Weights of a small GPT-style language model, trained from scratch on English Wikipedia: vocabulary 8192, 5357 steps.
Each number is 500 + 25 x the weight over its row's rms, rounded and kept within 0 to 999. Layers, rows and columns count from 0. Numbers have three digits each. The size before them is the row's rms in percent of the matrix's.

# up: layer 2 MLP up, 1280x320, rms 0.125, rows 54-96, columns 0-159
# down: layer 2 MLP down (transposed), 1280x320, rms 0.117, rows 54-95, columns 0-159
up54 097:491539509437488526485513439515501514559533490494489470545486485514503480504520480503479500510515481498527507474477515480471548483507505492465494505492497507519499495484501522494485484540536529499528492544548495423495493498495518488523507496504508490481537487487498493461454467536507497482528516491516527489510503494527478484519543532507478501504576514525429515523484471531493460475463507506483474497481517459470515504503500514522512497495480512480500464504506530467493525508443472
down54 098:519480467515537541476511501565495468453464524504517499511488539541444541482497457460498513511490502508492472530501500499505506504491523523535492501489492485501515509521496478477521497476451461502475461455508538566487504494469526527496469454510511492494503508525490492550522540485492478502481510528461485509466483549518522509505525473530500503546457491510555484477496514500494522490478516490552528512506519511519506529469521461502438482471547511515511530517492501530506473476565514
up55 094:488460520513562507500472482490463524493475461557521509509510521523523478493473524471505483479466509513444521506521487480498518535476492502492456517487529523464506519520517502528521490499492506515488510547470476512492538531535526473492494498499507539521508496503484503483488471501479539486544458507517512499503514463476516567449497552525533496516532461526542504510486509511507472516527517438480451484511445484523495516517493492480484506496480531446483510501462480504496481491484534
down55 096:502532508467475467473524507514522482508491501484477478507523484469468521501512514489485493502470526507502514513464492482472464498491495459499548465506462512532492517519537511464464502519485494469540530476500458500495481439462475509486540467456465448525486541493506510549493530528569502492446481491450460524454516527462479482566540475496502525488476505490468531493539516502482485478471497573539527458492544504479477501501529481494474503510516490525539492497526490527473523453504475
up56 097:505514517452512484515556538514538477528495484488498522541514460502526462471501527518498497484515493526518503500514550497510484534516475484539557455543487464524503516467483483458496507438510522450544468488508485525466460482526485493502514477525518546488487527475493541509502452546481517516475510507510491494549539471503496479519464502513503513496507506512450514514522550497495508499574461495497537498466502508504457518510523503508504464466532500495498494478540536465506494485503540
down56 102:469503485520471507534479527536496482459469501533474457481531510470468475486503520513527475496531519482507483492517489511515494506478534527464511525464503491495510468497516521513526447506476468494472509483462479515453512538520505456496525466507470510530486525460464514515506517483502479437505527443510533459486494466475509477498490511486473451502462503480502481515489490511503495481542512492474512566524508504537541491503540520512494507509463491475528482510484501563476546488476495
up57 098:529472510526499476494507484530516484499462487476535481517517499454470499485482500509486449490532514552497498500508474511522553532514483519501521545501464474501487462564507494520464518510508548512521500517447497550500497540499564515470467492520474420489492499531458456538523503494493502523508542461477480481494492514450496509490518534500446463510473479520512471490531467507495505498499501500514481524503499496472467498470499526514483485497499513513471510459506513532496547529522494
down57 109:520541494448469492524511547479514493459501485531513542469462475512517524455518506474518504487522514477502485495516526526540530543495508523509474468485542499471501486484510465493529502512515480532529471495533497509474450514512513513497491512501492482485490458446531490488468495513472507459452494475523540543461463466481506470514497524516501490489488495520523523516512535540492532524481541530499511502493499486515503482518533528498514485552526492472524508542424481527511493518472475
up58 099:489498508482479493502533497491497516497488476494549512521474438501501464453506522503514472526525470510478487511506456531491462498481538487448511492536460545529484507514469497476537508495461484553547474558522494510514481528528500544448506442516521489509494470496494492485498525543473488508448534492500468499482484534488481510482483456504488503475509533501489469484471512537486530481544456540473482502472516479520523489484461473527494495486488501507509504511550509515464499542516475
down58 104:533543500494488538523495501501477512525523534507514518485504515454497555493485467461485510488457482507550507484472519536503471472503492488515519480493514495498487474505498521557473517489485480507515468464525488533500497472499469483488541516473494458471505474503433524455495483474482482464513474467519468509493537526522524525477544510490506465477470509449488542532485482439520492496501517531492505502481476509496473503458537487474518545527464494543497477524521520491536475472515539
up59 096:474497514491494505478479486484500535524496515488494523519485487496462432509535488488468470473493554510539515506479478482517543492507538530494469457457504521502464473512504490464474509503505495507489507445498459470507494504481524427501512519522498491521525491537471495460475540519488553459467518536492490516469473503499506517509500523491557473473485493530483485505540511515543464509549469510488530517499492510528512529499498531499456473538495507483500555500490519513476480503491490
down59 099:504507525474568512507512497501513520494514491499501468531546474504489500463456448485491473520516498491452515521532492519474467526533511469525535511531517473517532506493526459504567463520479475474512496518493483498543499513520532525485501508511478493486553543524490489518495476540497552505503457540528483484532509494437516507504482516486481479515536474492513539470470487504501509522488510525447457520512471477490512476502486470473565538523559519508517494474456480461465534482467522
up60 096:526486512465507519477536475502542492490498482467504474525490554559493517535533524470525544485498494461507515467463549499526479504500460503480472561535531508463530488441500469504503534483508468458489513472486465502486513513533493480491505510500530517510529508472472505504534531490471508498506443487501517503494514521489517488543516500456504503552504470510500508460506519466536514464498513468462489469502543474500499497506501501532516474560551475480475541489439512510533506503486505
down60 095:472507487530494510508470488492492458489491494458510488497469436489532559503481473468531476502509507514505454521472480444516515508512546493473543486512482495513474504540520527511430479511481480549495513484482488494489487515518489483483459489509535519496470521468532507530491477520474495499474464492504534523462534465517557509456488483483441475480529472500485549497522548523519483485480553494514480448530536480504493526492467489478541477488456494517496493484490517498470491570456514
up61 100:525510510512503457474510469528503530483514474522482498526499514466468510474510491488494504497483515492507504485508511504509484480502502472516476454503523514510483534453488506499550564508456495513507460527476543484509482498510578545491524546517503462487502548439516479466516495492520510488494492480539506569508463530494450506487494443477503504486477521487544491477469468487490507483504505504466504489543483489503499486547460447481503511530503499470510493498464480524494521508456477
down61 097:480466483486493497482472480495525471529481574462540535502497489491491452491530508522481504511501478480477459541443530480529530486512457488455485463552463488454464480528487469476507484497554486488509550494493486498488510520476469480480511463493484491526478477538508531528506545499507469540478475478505498517463506505518528508468500495524487516536528516488483532478491538498495484554507508479575452498488455477506530513479518493561515540452518480529506474520486467547516501490499496
up62 100:525449503521484511480483560410470510529546501473478507490532571458491457493482495492490472523486507508538488459546498481465518538470500481506474474506516506521481506491494491482506490467473491498493524497480473515483503512505454511513540523494504504471535517522506524485509474481504497474493524494493513490512580494510497482480514560515546529438495507508497484501499518512524508534461529526501454476534475515533492519490499517468502481465482497477496465494500545517521524522536511
down62 100:485491451504535489477528500474499493521529517482512487437529492499483500514530481502482495530507462505457517510501524507530476503512520465504476462468521460474450478478487501511506514520500472513468541501486477540532552537484462540525504486488482492496492486537527518541471472503532533471516525519524480471521489499460493467494527492473506499513482479466554466465505528519498538533484499471491497533546482430445535559503487443503522539511495495493525529568486526514502517507501494
up63 100:523520544516517515500511544500567495520532491479500484490523493498447483523526505521520476509503492490504509483485511478499490529475491513510487476468527490513508505462478453471559512504480495518527495507497520464512475502516499533513496522541559484507470497486511471480507462459523462496499502495485480493558475501484514466536459459483536477537531497482518544523491475502493505489489483479506552494525462486476507473499499471505502473507439471467510479506482542512517510510454483
down63 113:495526521519466546460467495489503507459515506487545592529489512463458533466483501527522469471467491490509516518488502457519497479507488500486480492481471475475455530507484482500491453509452552492522502493470464488514465529538452531476507483495517496522513498495522519521502480481476514515469463485491514494487512479502476488506469538518513523524509487493535505516484520491513464498473516546499535482490455504477540416484542510537527470546446493517542488499487507500551563498483483
up64 098:502467512480507486474500507558556543484498501536467455525497504533487479506543515503485505477495478507524509482468496490499514470480465425503450517520477491513519543464487508505471494533522544508492476533495498539464529485516507524444464474538465465545516502480475527496483505531499492513524503489480531445494466503539493500483504504513496513517501510485455511502479487459491489517475517529505485502502504476505489512521502515497500474481453498489454478444534474495483512507508498
down64 096:525526507524496502550494471490501469493498504483541500487479523522467469529471483456524507535567502508479472539506474501489493484488494547538497484485515534469477493541500490490494496460475455450514521518490530488480503536527530496557494550440496520500503525493493468512482494456483482473484533490514467514463501500500503504526480533482534552505455475462519491478500460536519493484505520471487467536494480526484485505485529516521470486514509524545537524534507510505506515496458518
up65 100:498536507483489478495518486468450499484460515497530484515530475500489491515547512501506478521528548487510520491509478462488524511469493452506511493519505539531499504507510495531490535535530473518455551461509505483503509512480495468544499512507498466521501547500499514509502537474518503505513515502496522514498514478496529514513506474477516499501467535476500506541528515484513554531491507499521489531556466470496537536502484507512483461511503508476481474498500459514476469522466518
down65 100:469491521509501521506500552497515512514522491498467503488495500490519498456462502505523556505484510465495511505512509503484511512513498529499477483469527433493507505508469487498531493488482513484481488554482507528465462476518531493474461450492486559435477506506501513511516486525524488499546482469488484510553520549511478487459531480556495488544518467542532516506478512504491481477498488520514555513520530505521474468497485474489508538516512500502515481490501503471554522442540524
up66 099:504526509514478514509495492544512498463491519484522535512520507517544459476486472498431507523470511491514497514500479534533453529487506512537488524509490515511521528531504484512479519532466490492484483503519501492462446480466512518551491476497512480527489488488560444491492538481466486529452502507529470484527487515484534504496497504505502507466517488490509490512486509488524538508459518497485509546519469547502509542485476468455500493499477458506480522509535536484514490524499519
down66 100:514480538504497505490494521499477507492524450502458492489512535454487520483508526474588496497508500484490503456499551500490534524502467495447532496506515502510506487435535505518511498457542500498487494473456502519544491534490465508463471487490486535497496518506471482493508490495506495477548456490528498522510503491504500473498518515506521505537521515507512477530499491511511469468469496488501521481508519493490515460515515557530513500500540538502522489528478459547469541496476533
up67 101:512492496487535506559540536459507495547504519525553481519506525501515527483473482502498487485560481493491482497521511500506443502505495482527505474511472493497487517539497522495546487553527504470511524504538514551557488452503510502496501482552438520466432520454519488504529495477499490451512468463533487472546490537535504507490479550468482429513471480471500535476486476521497485510491476496520511530513541544510502527489488551494551541486522517545547486489509485525523505503499484
down67 100:515483520513523464508454519496503553487526488539501520533517499498494486497511488469524485472458490545503478514468478540481502493486478456499537465508503514514504473484462496497480522513532510487522487563523513483493473484478513534525493533485477482494479533470519448538525495519482524495512488505523542491481529489531484504479541518535519497492479479465517513517539505494491528491504496454510448499484486505494562457527497487491505461525497518490497478538509484470512459484503500
up68 094:457510533445518513508495474484464462520475537494485526517494543530541521491498474461497510540549502507521533480507514514513514522492473520490492502526481519507461471508525498509487482479458504524464477499554517503447491469548542468455488483522473495526542524518519467481515512498490499500521485511503511525504506505516506429505500488510506504481514522513516511514453514477486503457444477476518475498513445533484495514555468522471501526507517471523525481534541459512498493527511520
down68 095:513516495523456499476499545509508541474499497566500482482502481427475525495498529548504512496445484503500513494516501494511502467484525495461536464452508502477517497503481507512461498498544534501484493505482478497522484492461460525512489480494513538536481523503488518492480481518523543471502485518494514490505512484505510526518506493488489491558480492506515474499501490531513463513528515519472517537494533431513490534503512514530492489503497502461473538509502515503520477429499517
up69 097:484494551486504485550513499508516516469557512498498524518523475498473529499472501543511516462521540485491553512503542507476525497502518572516493511505489504514451513468513479508499521536517488486473517499492515485542474514460515525498473469484501465469474529446511476506536518499483478509531508510471507490505461553546561445432494516499487488528541481489436517514543531478523440485524479460492492503485493516512500504456544549520522479452506487501532485495488498512505471495521490
down69 097:505494496522503524461498509500489466485511516543506470525461520538475483510483509485499482516535467529518495484476485483473480488483490455483488505500509484534537461464514548513494472476514479560486492516516482470435484473530498459518476525508514538532526508506480540511468488489526515502514524452516466496481536491479467495545489483500471505506517484484584484475493520529530534536521504500518506470511517493505555468520558502460467522520507505473516556510503489517470501497504484
up70 095:518505507505541533460499496501533516513512550502513482506498494467489495495503528525489504498494534491501483484480493487507494514489463492470536469532460457520566521496466473484439528490548506501496518509481524444485518554529483517540512482478534496517513492504529566526481520484480457478488516476513552510490476529528506507480516486513480506486528556499494515475516520506541492465494517501504487510477487517491479512462514497463516503520533483516477522470476515503486499491497488
down70 093:456477465482511508479483554520506511512496476489469488509514506486522474486509515499502508476475518478489574510506495532508516483523486518511480523498451485454492516484480500487474514507512486484501524493496503488509480494508499533420472526501553508487465526463500487522488464464493554500449466520472496506521525496459517517464486509478508487500506483527491464489459496512464510518491491462503541480537521441490537501485552494471477556483493494508466524503527475533483495478471457
up71 098:490526539553507555456472480546493487502476522498504479524499523509496506524523468490488497480499510518499502458501509484519508445561543502524519456512504484527499489522535484452522493502498508483488496517512500532488505556500523527455518460510537524495511461472490510527538493466506513470477483545496506487507484514487520512509493507458526486480508502506509490494497469515495448482496492459484518499515515484489486478485526463532482528511535485514513539554539536487547459466525533
down71 098:516496493481498518547515498507499480491482489513491489479500490458472550546469504507526473542530497478569514498451468550481502513508509512489522511459511537509496503493491537523485527471488516533482450505461527479480516485550510529516523543471517521498534518471520541506507494510520530510519520484498478481498519499502443496513448482496503502520456475502508514516482506497499466480529505498492509493496512501493503457481516520527519516537536492518492485475515453481507497483468529
up72 101:495511508482517506478478522496451490463476536499510522465522485518562448478502518509508552521515487509495466529516517543496470471507477533514539495500488520493473515536520530513494523513499504467496514505525529538527464541541493518496527452493469496518510513512544490508512498454484486524523495495492484464467459473535529496500498494488489486487491488534488444461528471519476527560430501538553484462480529489488506496486538490507499514459451461497470452512503527478519481497556510
down72 096:498481447514493507466487485492550492501476475483441504469477531454492518475593477449510479496504497474500509498489464442519503484510473484502481515504477500479529497472475506445543527485478501504516501521493518508514495490495507542553505486509533545518508525490441507479488503485510525518457473488468478531540507514485531497512466517478482487520489512459529547541479513526516491494539479504512499477483506469484520502470478473472519505538524507446474554489451563492493487520499476
up73 097:512523522487452490517526457500564520499542479525508488492510553536466488556510493474485484535498510519520540472493538511480472538508504529491540522499499484475495494448527478481525477518466498497482508521502453499514550465486547528498493484483516505532527483528446506529475504519478458463498500516524501534497517481498496515508576515477445509525504494518501499504499485498549526476484511498482459495483536466498458467510530494495487468517541488464520514523483534541516469525466525
down73 095:461509527477527469481504524542473490516515496497543521480517496512534553464493495450469475494528498460487485522483498457480519523480515499473515483549474527515503488505552528499520501495495493498476506490501492524534472512503557521449498505516531511512503516490497512510497461496469496553457538552485479523474478547512554511477513509536500471527499499554540465500541502507531494512550439485501488530474537492549487486475499460464507478481474503498514548494508526492529519494511515
up74 095:466494472481507462445492472471520507508477479494451469554465505470505465492491491488508483543529517519519489490492524501524495480456461497476504501470501526454510526527531496482526488541548478455467480500517494509490484496496520504507514478476514504532547499477513495504451518512478493506505479511513472474477481486527519512487489513510467488524515467520450518480514523483514441494490476506501467484542538512516464480512522476473503479467510516480494535522538500546494519518512489
down74 098:547531525504462492516531512557500491517484500515522501477506502499464505484491489497490508478478510526492494515525493501427480540507494493533480495523505475524475468479495467521497508488475516530494529509477480497492543490522504507497489495493484512469468523515469505519527473475491507510511499492492524505524499514480476469527489504499500508469511489469595494511473497517469572545526491473489539483480477510489531524495503510525526494520505489517547476478475524469535461503511512
up75 103:545490471483533448468483520447473490473460498542494488529495519490537455480468476479474497526486481480562471435477477477484484498475484492483503500475534496487535487474535542518510489491511473519506525533467480455488529531538502486511518521504508477528517517505508529498554493510495528518494508512517548462514511515527493522517514489491482471453495473484466491512532510519517497473490456508504501512540532530544492471469540484513503504474525510474459535473479465490470483553511499
down75 102:496490497470484491508493484488518528592515503479511478529525534458509500428566512495519513489501520481459505529480513563502561538516505525529456507490514513526442488514483514499510438487530517497451475533532516492468496487462486521521479506525496486475502489528496495478479468508483524508522491500468441468524497486488481533490516469469506518532503484507510487482472494442479521529473534524492472454499533512492491502479523506508504490491450476486552532492537518520531497494483438
up76 096:480533489466496528470485483508509513481500539500474535501529508504529510494508491471501466518518486519493422518505505509474484461452494494510514524490483544538563469486535497488537528463502527512495511513547446534511525500537533461435493515496497466519520480449519499535493453493527525521521489519452452496507503494517508482493468493537493500512498487488480516526448484503513511503479504464489491511488497505500534489532501475513508527434512519503469506529435573487481497475522560
down76 099:557497507524503508491511503492529501485460478495496463505482515451478505501443481470490491480513523513500515465494512495537508528565562503509480499496522465465500514490521512471488484505495487481490496464489509475486499483482486528548525485508491526499476497536486458540528503531483474465512508466533512492501523513476523522497496528462462555443529516490501476490522497501514478505516535544516509528494482499508463503466572496474503461530496465494567495490533477541517526505492488
up77 104:547514478506513496488486483532488541505468481495548536512520468495510487484484540482535480500465531523486497496523517456513472480491497486492501475504481494520538496514503421495458493481475513566507507519493466481487531458476508532483484479502549530528522504515472488489479546493492497505473504484539469505508509549494477463477447488482515517470468495521543517440532503501527488512540525547513528544476477480504459503529467512489518466525558492432499544518487459538477503498494521
down77 105:488481487463463503510571527501483476525542499505526508509512583502504476520495503487490520471508537539511519487508473543471474500519489465509488513489526535509504512520497503493526475472475484492483502476486519496461517506513444477499485464458489515489481525480509532475509485497507527519508476499516468459544484478508563511522501477523538495503513507511453457492475469513493510512509526483476445488513499515471521498501516463494492452569459505555518463516496534482501507538478470
up78 095:494488475479461515502522506505527501522494480492475519501438491498507510535510504505470516474459498500503513486510510461482477465463462468510532461548518517463531525489466481509488521528485514498478513505490524553455505509506514577468490529522526532466534515518466524515481490490511504518488458468491509496479506484535492518515530465491462468515461535522492511504537505530538535479519506495512519492429444499498537513502501497530510498469521494501488494477513507489501503493490450
down78 096:443537506511529524466529468466463480487487534507474456533514477498566571524482521471561519485518498508516520526566526489514514486510469520459483483508510515472519461506539503508492483503483511494464505485490520533505510528472461541519456455474475488458501483493487525463487521513518480557485506470475547477496543486498538510451473509503463478503507488535499472479513523505520478465504513520498520507537519540514470487539530509477508501477496514508479541496472460522495523461520543
up79 102:505491504542503474502517545509534503472471478533487505507504476525527496492511581505494518515513533466502492501531496532534538478502489431532515504511494489533465511489489504459489450489502449495552461499514547519477492478578464506497518521490511476499504482563522521509481491478504472547477502492513499498529497487556512496526512531521525464535529494514532497513524464461503496490502480494508506508505497508446478479465452451488498503475476473469481519509519478536506520498492466
down79 111:530483519477493530512477497488451459518529520529548510503487532485472510498520461504512444481531486495524515511463514502488482501497499519477484531490540484487520486501495497528491522492529536505475554510512480502499504512439522486452493491525460518511519490437458523494505483515510549486531509512461505525490495519474492499488497523482466517455529502452454512488468530495500494517509552514500514482494477503502512479516538552493505494571485530503537469516470535463522483494477531
up80 112:478469504501483514485502512498527465515491491472504541503506516450500471498494495504483483497508477500497492518450503481510508497483470490491482542496512497486465501547552505522514453485498519490525501533532485514474476503492496553552538510532524526525512536486527478502477526489472500454493506495458523473517480522543534498470493522451505507502460490502473471503491508491505516528463501481503515449513475528543478478534480502521503447494494524514469495486527486475511417481492502
down80 106:504524524522479527521493497488491522496498514487500489479452488517506511499518496513531530490496499485526526502496547467468508503501464526513509512493489517514468507504491471495516495493468491516491494439524533488534505470465505538481494542511507508515474504518557569557491468496528517514467475485510471503501506474469451525489504479469537556509492495512476518494483495513545506502528520514441511508494492472534522474498538502457492533470516452473418504490546461536493478483522465
up81 107:505483478468511471545479501496505485506495508485491468535502510538486469501456472554489477517526479494571499509483492562496507512481480477502555471513499513510554476474533484477522458502483446479486468489524487469499521480503523417519511531503539536504494488517464487463473501496468511504472523492487502519513490538527475515485527514487469528485502504467484522496522496457499520465511495489520529486481508492453520520494499524473473517486516488490500481534492471497510496453547454
down81 104:476499503503494539541469480488511490452522459487515507522470504481509465489494541484480533482487515529525478475517502474468501528516507501510474547484507449463471455494521481471522478500534492502500525506488493463504446489489521462514494449514477533508493513504508501530505533475468510475542519454481510526505520486525529511497550509502533462535478501533491520460525475509478497477517505506531482540539501547472464472508524449480485480530468508527519539500480523522464494532535488
up82 100:510523491509504487496456502490503482465464473519478522566503486495501526481509457530511533480503476511550578502540493512494478488525500483539481492557482503495508541511481503518491515514508518552512456496493524506499449499550440528533536507488471504491494542522505471494487515503480491489502459493500501472513486488472525505532499507500493527473530532533488554461579463496507492501517482527508508502516508471504488509495478501524538497497524430519520474504524513533491472505486489
down82 106:509487490500526476499506506545513493471490491504487506469526509496519558514463506497501465502503463501528500504453495496500449513453465506531486505459501528497487474495540537479485527560487494473482518475497498500498500471531554467498470531545474468506507508492509478502495501502497558506508505526534497517501524491517477515493519492543477470497490486463482538511535560460450549483503513507512561472496514508526499496492508528504489525467560490476538534502477534489503540507505454
up83 097:528515516498470498567501513508465489499485534470489497530504556533475473492469468508498482524522505493496503483497505482506514519496490487515548500477516488437513500495528502527495526470528481446527490530499495496502464476505446490457501474533522487508529473483509501512495543512505480506525508523527497446503507449533480504496504548478494481481514495563489472534460482457471514527470489479500453511498476457506534523525505489507430492520472531534454505533473485501490514503483507
down83 099:468481507487508490455505524499494424491484524553493528487485532486516547507524512487513531516447459520482465491468558490493504513519498510537487491526490501542514468482497470459514475493459513499513507452515491542493510507510528484551470534511468480506492534507563439519488478501473542508535555480480536515510514508512491533490465494509497488526493512476508490489528492489466501499505504490545522512505499523475501487523482436493549552533464491470522464519521512513453466523532467
up84 099:496451506448536480527506520523496525489506507496494500517473515488541486471547519521496477513492514484479489490500485470498524484500500528483535531496483491506490506482509547555452472525468488511505516498467490533487498505550489524465515500539490497461519538535520529489519568477511474516436500508503527528506480546537454518490490482548475483447528538491505457434439513444546525535544511499498519505441518542501505526492486470482459508488486509523475521469495536507473484486534477
down84 095:486487498473503499475517482438530526559515473526521490496496495514483510510473474522533554507515497490518501502535532489510458516485526503548505497530533489467518500507494459481472503472499523483493518485538474469462511497470491513507451478477486528494459485512494498515510481509547508459491461488496491498493518507462524490520523500433498540460489507503511489508504518527444463463536514459507455516539491458525515535489515543493548501500504509494502507488473506516501478519493494
up85 100:457516500485490495535506534501488509482473504490515508521473489473459525487514489493496495487546454497490475475511507524501463484480485520498546500473518503508532519508520446498496500505498456512517495484477507479494493520498506516448431501468505482504518523481548556502471501515456484467484511571516493538527454519486513457482528522509486488482484512535498497557512521507448518483523503460513525513515479497532506483506469525525527497493477465476481478498502466492494491464503531
down85 106:520502529490495495502499495455513476470482500517478499481509519526518472471499551507516504489468526469519492525505515453525523521515511499518477557495512493487506495519449539506477523484505478509507471512471502496490490476476494484522534459498444537495494463525480491468522485508544499482497499489481444504466555495510497527551522487512495472504529505530491540468512492481482504519437521540484495515542493482479475514461510479482475497534455516550494466523512506518516520505509492
up86 102:478540529492510492484454496514497474472539497474494480455489480509533522495474538518479458484488493519474487484486491556474512534470489495479488470514522496527491512456514530511491527466493523468555497517473478505503508503507510500473475469528488499474488488460521507479447522487506470545494538472492484496459486509549465498511484523536493540544489511509497518540518482485490477496503461499534504477477481467521515513536453506547508462483462446494549444423470531503507485558542513
down86 106:481492446491502503542486527520524509510511490489509511510527525464498478508485481498533497538508520512540501525487536494514494501497460523497552499488526467499495481499500509480485506518442495483485482490441528503522515541524459512479515506494477526473478502499533536508492510505504470438486492529530493481528514492519538481519498493517470460495507478494443506459525458493549497535515519514521502467481550472477474488527525505524480500521508512493502513508518495484499538466475465
up87 093:501534485505442500485490506509528493445461514499535550504504511488485504490484468528502539477518545462515513503499516477476546502482521483567530520469494537467541501516534506500484464543492492464477538499439476526491538498529519497525511492542510460463492503489489506548536494486499516513545490496504461507516508471490502477494511505499504563462535502499503510482511542468494490531498474520464483490473532523520493479486470475456480515486500447522528494482539452462443496496496444
down87 088:491519475500534516498497495510472506522568482512463461507488461518492557531515538500521473473470505519507512493480459491487517465515520468566518529537458455536503518432509468524501518516495510512463511530517479515477536519481504515462517479485458498477528522520506497437442492476526501478478517528467511505494494485481477514460480489523500495511504541502465481556485529500539531490490484512493518491493516553488476506536528513512522519533500523478487548507575493512526479520497539
up88 100:467532498507510469501458510494497463464512486484522503506472464493519487472484531472455483501506478529494489509500492504517508485478501526540476508532492500509479479529477532496514483517481514482486494528519518541517506507505479472507511506513511522529496478524477529497524502532452552515494536491497472524536498558529499475508510516494472511476527467482468473548506514536508454528476492485475489505472498525531489514511536419507505492470502540493488520488542543463523495500487500
down88 105:502476495526510468464501479489523517521542516470492457469503507524518499478500517520475469468512502482467488498494451520430467539503518531492487550486528474522524494500518461480514491468549559492532508447499487508465507523495500526515528476480481503493520517527509506490516515491512486456558488516458508500495473488510494532517510508472518453514511530519498505471499488479471494452564517518484497512485516460487521505526488499512517513470495470508536429465469510510468532467547529
up89 102:501484502481526484543492516491528482464477536497511496470492500504499487453518549513525489490537509474486471491534488497495494453500527522496492490500482467508491522500505502499518509472510502470475498495494504513524468523569537550497499475556513496537458474516502528519518506444506485502485533493478512478493506497531526510491490487492505487471515494504468540463520482440507510514473481494485497509472530538538507493536525458492507495464481477492498533505511518496539480465511482
down89 107:511518510475472501461473460501510534487490502515514519507533450475501527462528469475482488514475493482481503544479476489538508544522467497498507510511519494483495496547511523524502481513504486475490446533492534470500504520526482543541460510469533509495483530480486460484463483524487517485500519488503498514503469505499500537512507505480479489513500492537481525536504502484497485522523529498505468506526508507517510522481519475487519508546487476463487467468495502488437494541525518
up90 092:501483478470528472483498496496504456519489496516513510517511522513464522492469501542496545487496493497447498472488525485507487500525520461518522467542496494460520526512475498519521498505472502500549529484502491538470513512481476553504465487532498508517467454514458519532434523462528480455501491496512494461482510536513487504472472527520499501492456488514520516526437531489447515486481494505455474474551501526520519501528507510506491503511530494521494548473465478504502472445498483
down90 096:500512490516495512513483457532519544469482485489502486485493506500509490524543508496502458501491513501502486469480455515487516541475513496508492517435512499582537470464524487489495541481521494515464506510457495483540519495510521447519522536486482477477534532489507477478533500498485527500488544518477520557531509477493532504508507481515485469473485520472525501524572448508501530490484493525549552483466503452492461476523511475543490464469496501539473497509534517501543547525516515
up91 103:544480558516493456489503523516495480484497468484495475499574489480499510469513496476500454500529477525500524501508480514478503491511516490475505517526472540477488501495536522464466493470492546517496497489438526526486515486495488534501512477532523485490560490476495508493500517456471476524473492537514493502507502522544531482501502516508527506499479490460454478487504510512509488527509551490484513517484478465502504511537492498478563479492498492449476491482489538483503495546505486
down91 102:494515506481509484516503490505455504503499464485515464494527535478506469541491474494472489536474559545482457478511493480473488471531516505505492493509503537499511495508494481507476464469487520512480488517500531502505484521527516521469486490477496486489471545508507482468484467493507486481495508515511499486483504449479513510485473492505520492457511501460499489501490511476523491468501489522548505519478518569435500480477482526492492496535439490521471501520517517494496525454503509
up92 109:522489522480501498487509491511512501505509495498513524503542468474505504491477514495564515515476509513539493532490504512505493541451528489482537532562487507496477496483475525514526529508483540525507514479434500477513499455487447523483495480468454522504481488531502513480510477500483456478495496457501480482511520514486513478496495494472474547516494500535450482502486586503474491496534513479529477550472488499472490470494495443464525487476478514527489472533489508501449537485489505
down92 124:524480450491520534492517489530540468497513500492494544490487475536471518466495500496510525494468487522515479512489509524511431509529514485487522495529527499476494471507499510501526517489496561557481516465500502478514508501478456513499547483520548493519497493518533496483446496502493439473516462491506497465501477476501512487472488505456473493537508527530473523496489487540482512508513467480511483497499493486470528509520506496474553465465488493507530448490505494496462488476464530
up93 108:543442489520495547485533515460481483517476494524500508485539504471454562525509502497534526483463467464496488500488565539507518529478513504495490543503524514521488501533523540505504445526495518545492469481490497501532488517534424476501519487506436510468493509474546507530478502482495472454499504515499521479470429477475497489482517534502500512549485487512534548527493444494476503512508517480491472504500486480505488492475517520510497523519486533496468519513509484486520499505483495
down93 102:502519541508510479495513462540495491467519512477502497465509476476506478550501518581501510459504539528506494536476452519487518476470531535499533517453499479497471453522463528450455501504526528500511523465459482483533545507469492507489479492509533520487519458478520540524510460482522473521494483481476511499480471538479520498503458510519500507507485527488523516503548488498489508537481524511526492501491507514500509472496496448497528505455473475501436498501451507508493512538505468
up94 098:454516461495535486549524467464496479499524448513481542506485553488495488499457524472485494469491482517459513525521519548489494476522499467476550490527510462463525512508472522490524460473514510485499474503514479489529518524507502533469508499453523549517499523517510482505519500520494502487515555472515531507571481484481461513466480499537513475518553484526471462498494535481465472463535488445493490499501509492513494514502534473536514497496535486515464506524536503498492502527465521
down94 099:552512537490501520478504538530497553485484530524509493485539496481470520494535478504504508451495484492513501484488498465502518519476500528534471479491496514486487523473517497513511524519523517530483520504524518478475522511513513460514448476517472476492486501490485524480483534478503481491512491564497467485457478491484521460495531513457487519483458486473524506488486458543543488510486524526509518490492514456502494505537482514459518461513464493501527495489490520519501513499525478
up95 097:479518493521501476546471503545546486496526517454469448524480522503503536468478428507449516504494458530493499510515484527503475499497577514499496508502498510498486560451495537494552493515472519492476470510526490529500479479484505524463495538506514531523508526512488456511499495516484509474497494533517540543514484461515481499483517509502483506465503493548480531515519478511488507496480538483504509505458508482509455465484506488542505511483499550456530529496454527523504509483466507
down95 101:476444510485471523519528506431493545506472543455491482527500509479489479520507514430463493534495516500520486516457505527514536487480512529461471485514530534515470468523495507518509501452543534496475520492501599528523496509511482491497509453483536454504526488543507495504536530504481491493444550510543492525476507487491480469482474520507508530515464527466542525513527492473510504501485505518492520507494479484514489493543502473488496481507479453526506448497503475453504528485509486
up96 101:475461504501480482518522503486505505503478531499477515488505513464516466520435504507496514493529501464459503509528532521513504509545514519533449521535476479468503500499505476534484467514503536554510548506491489523511503448518530503502508501478473493516501461481489504553494548506552500546477514478506529484505520539486495514478494508506488511495530530518531471529503505479514533489486498506492521499523552539436498514509521459512501495512485515514470521508513506465529515489483488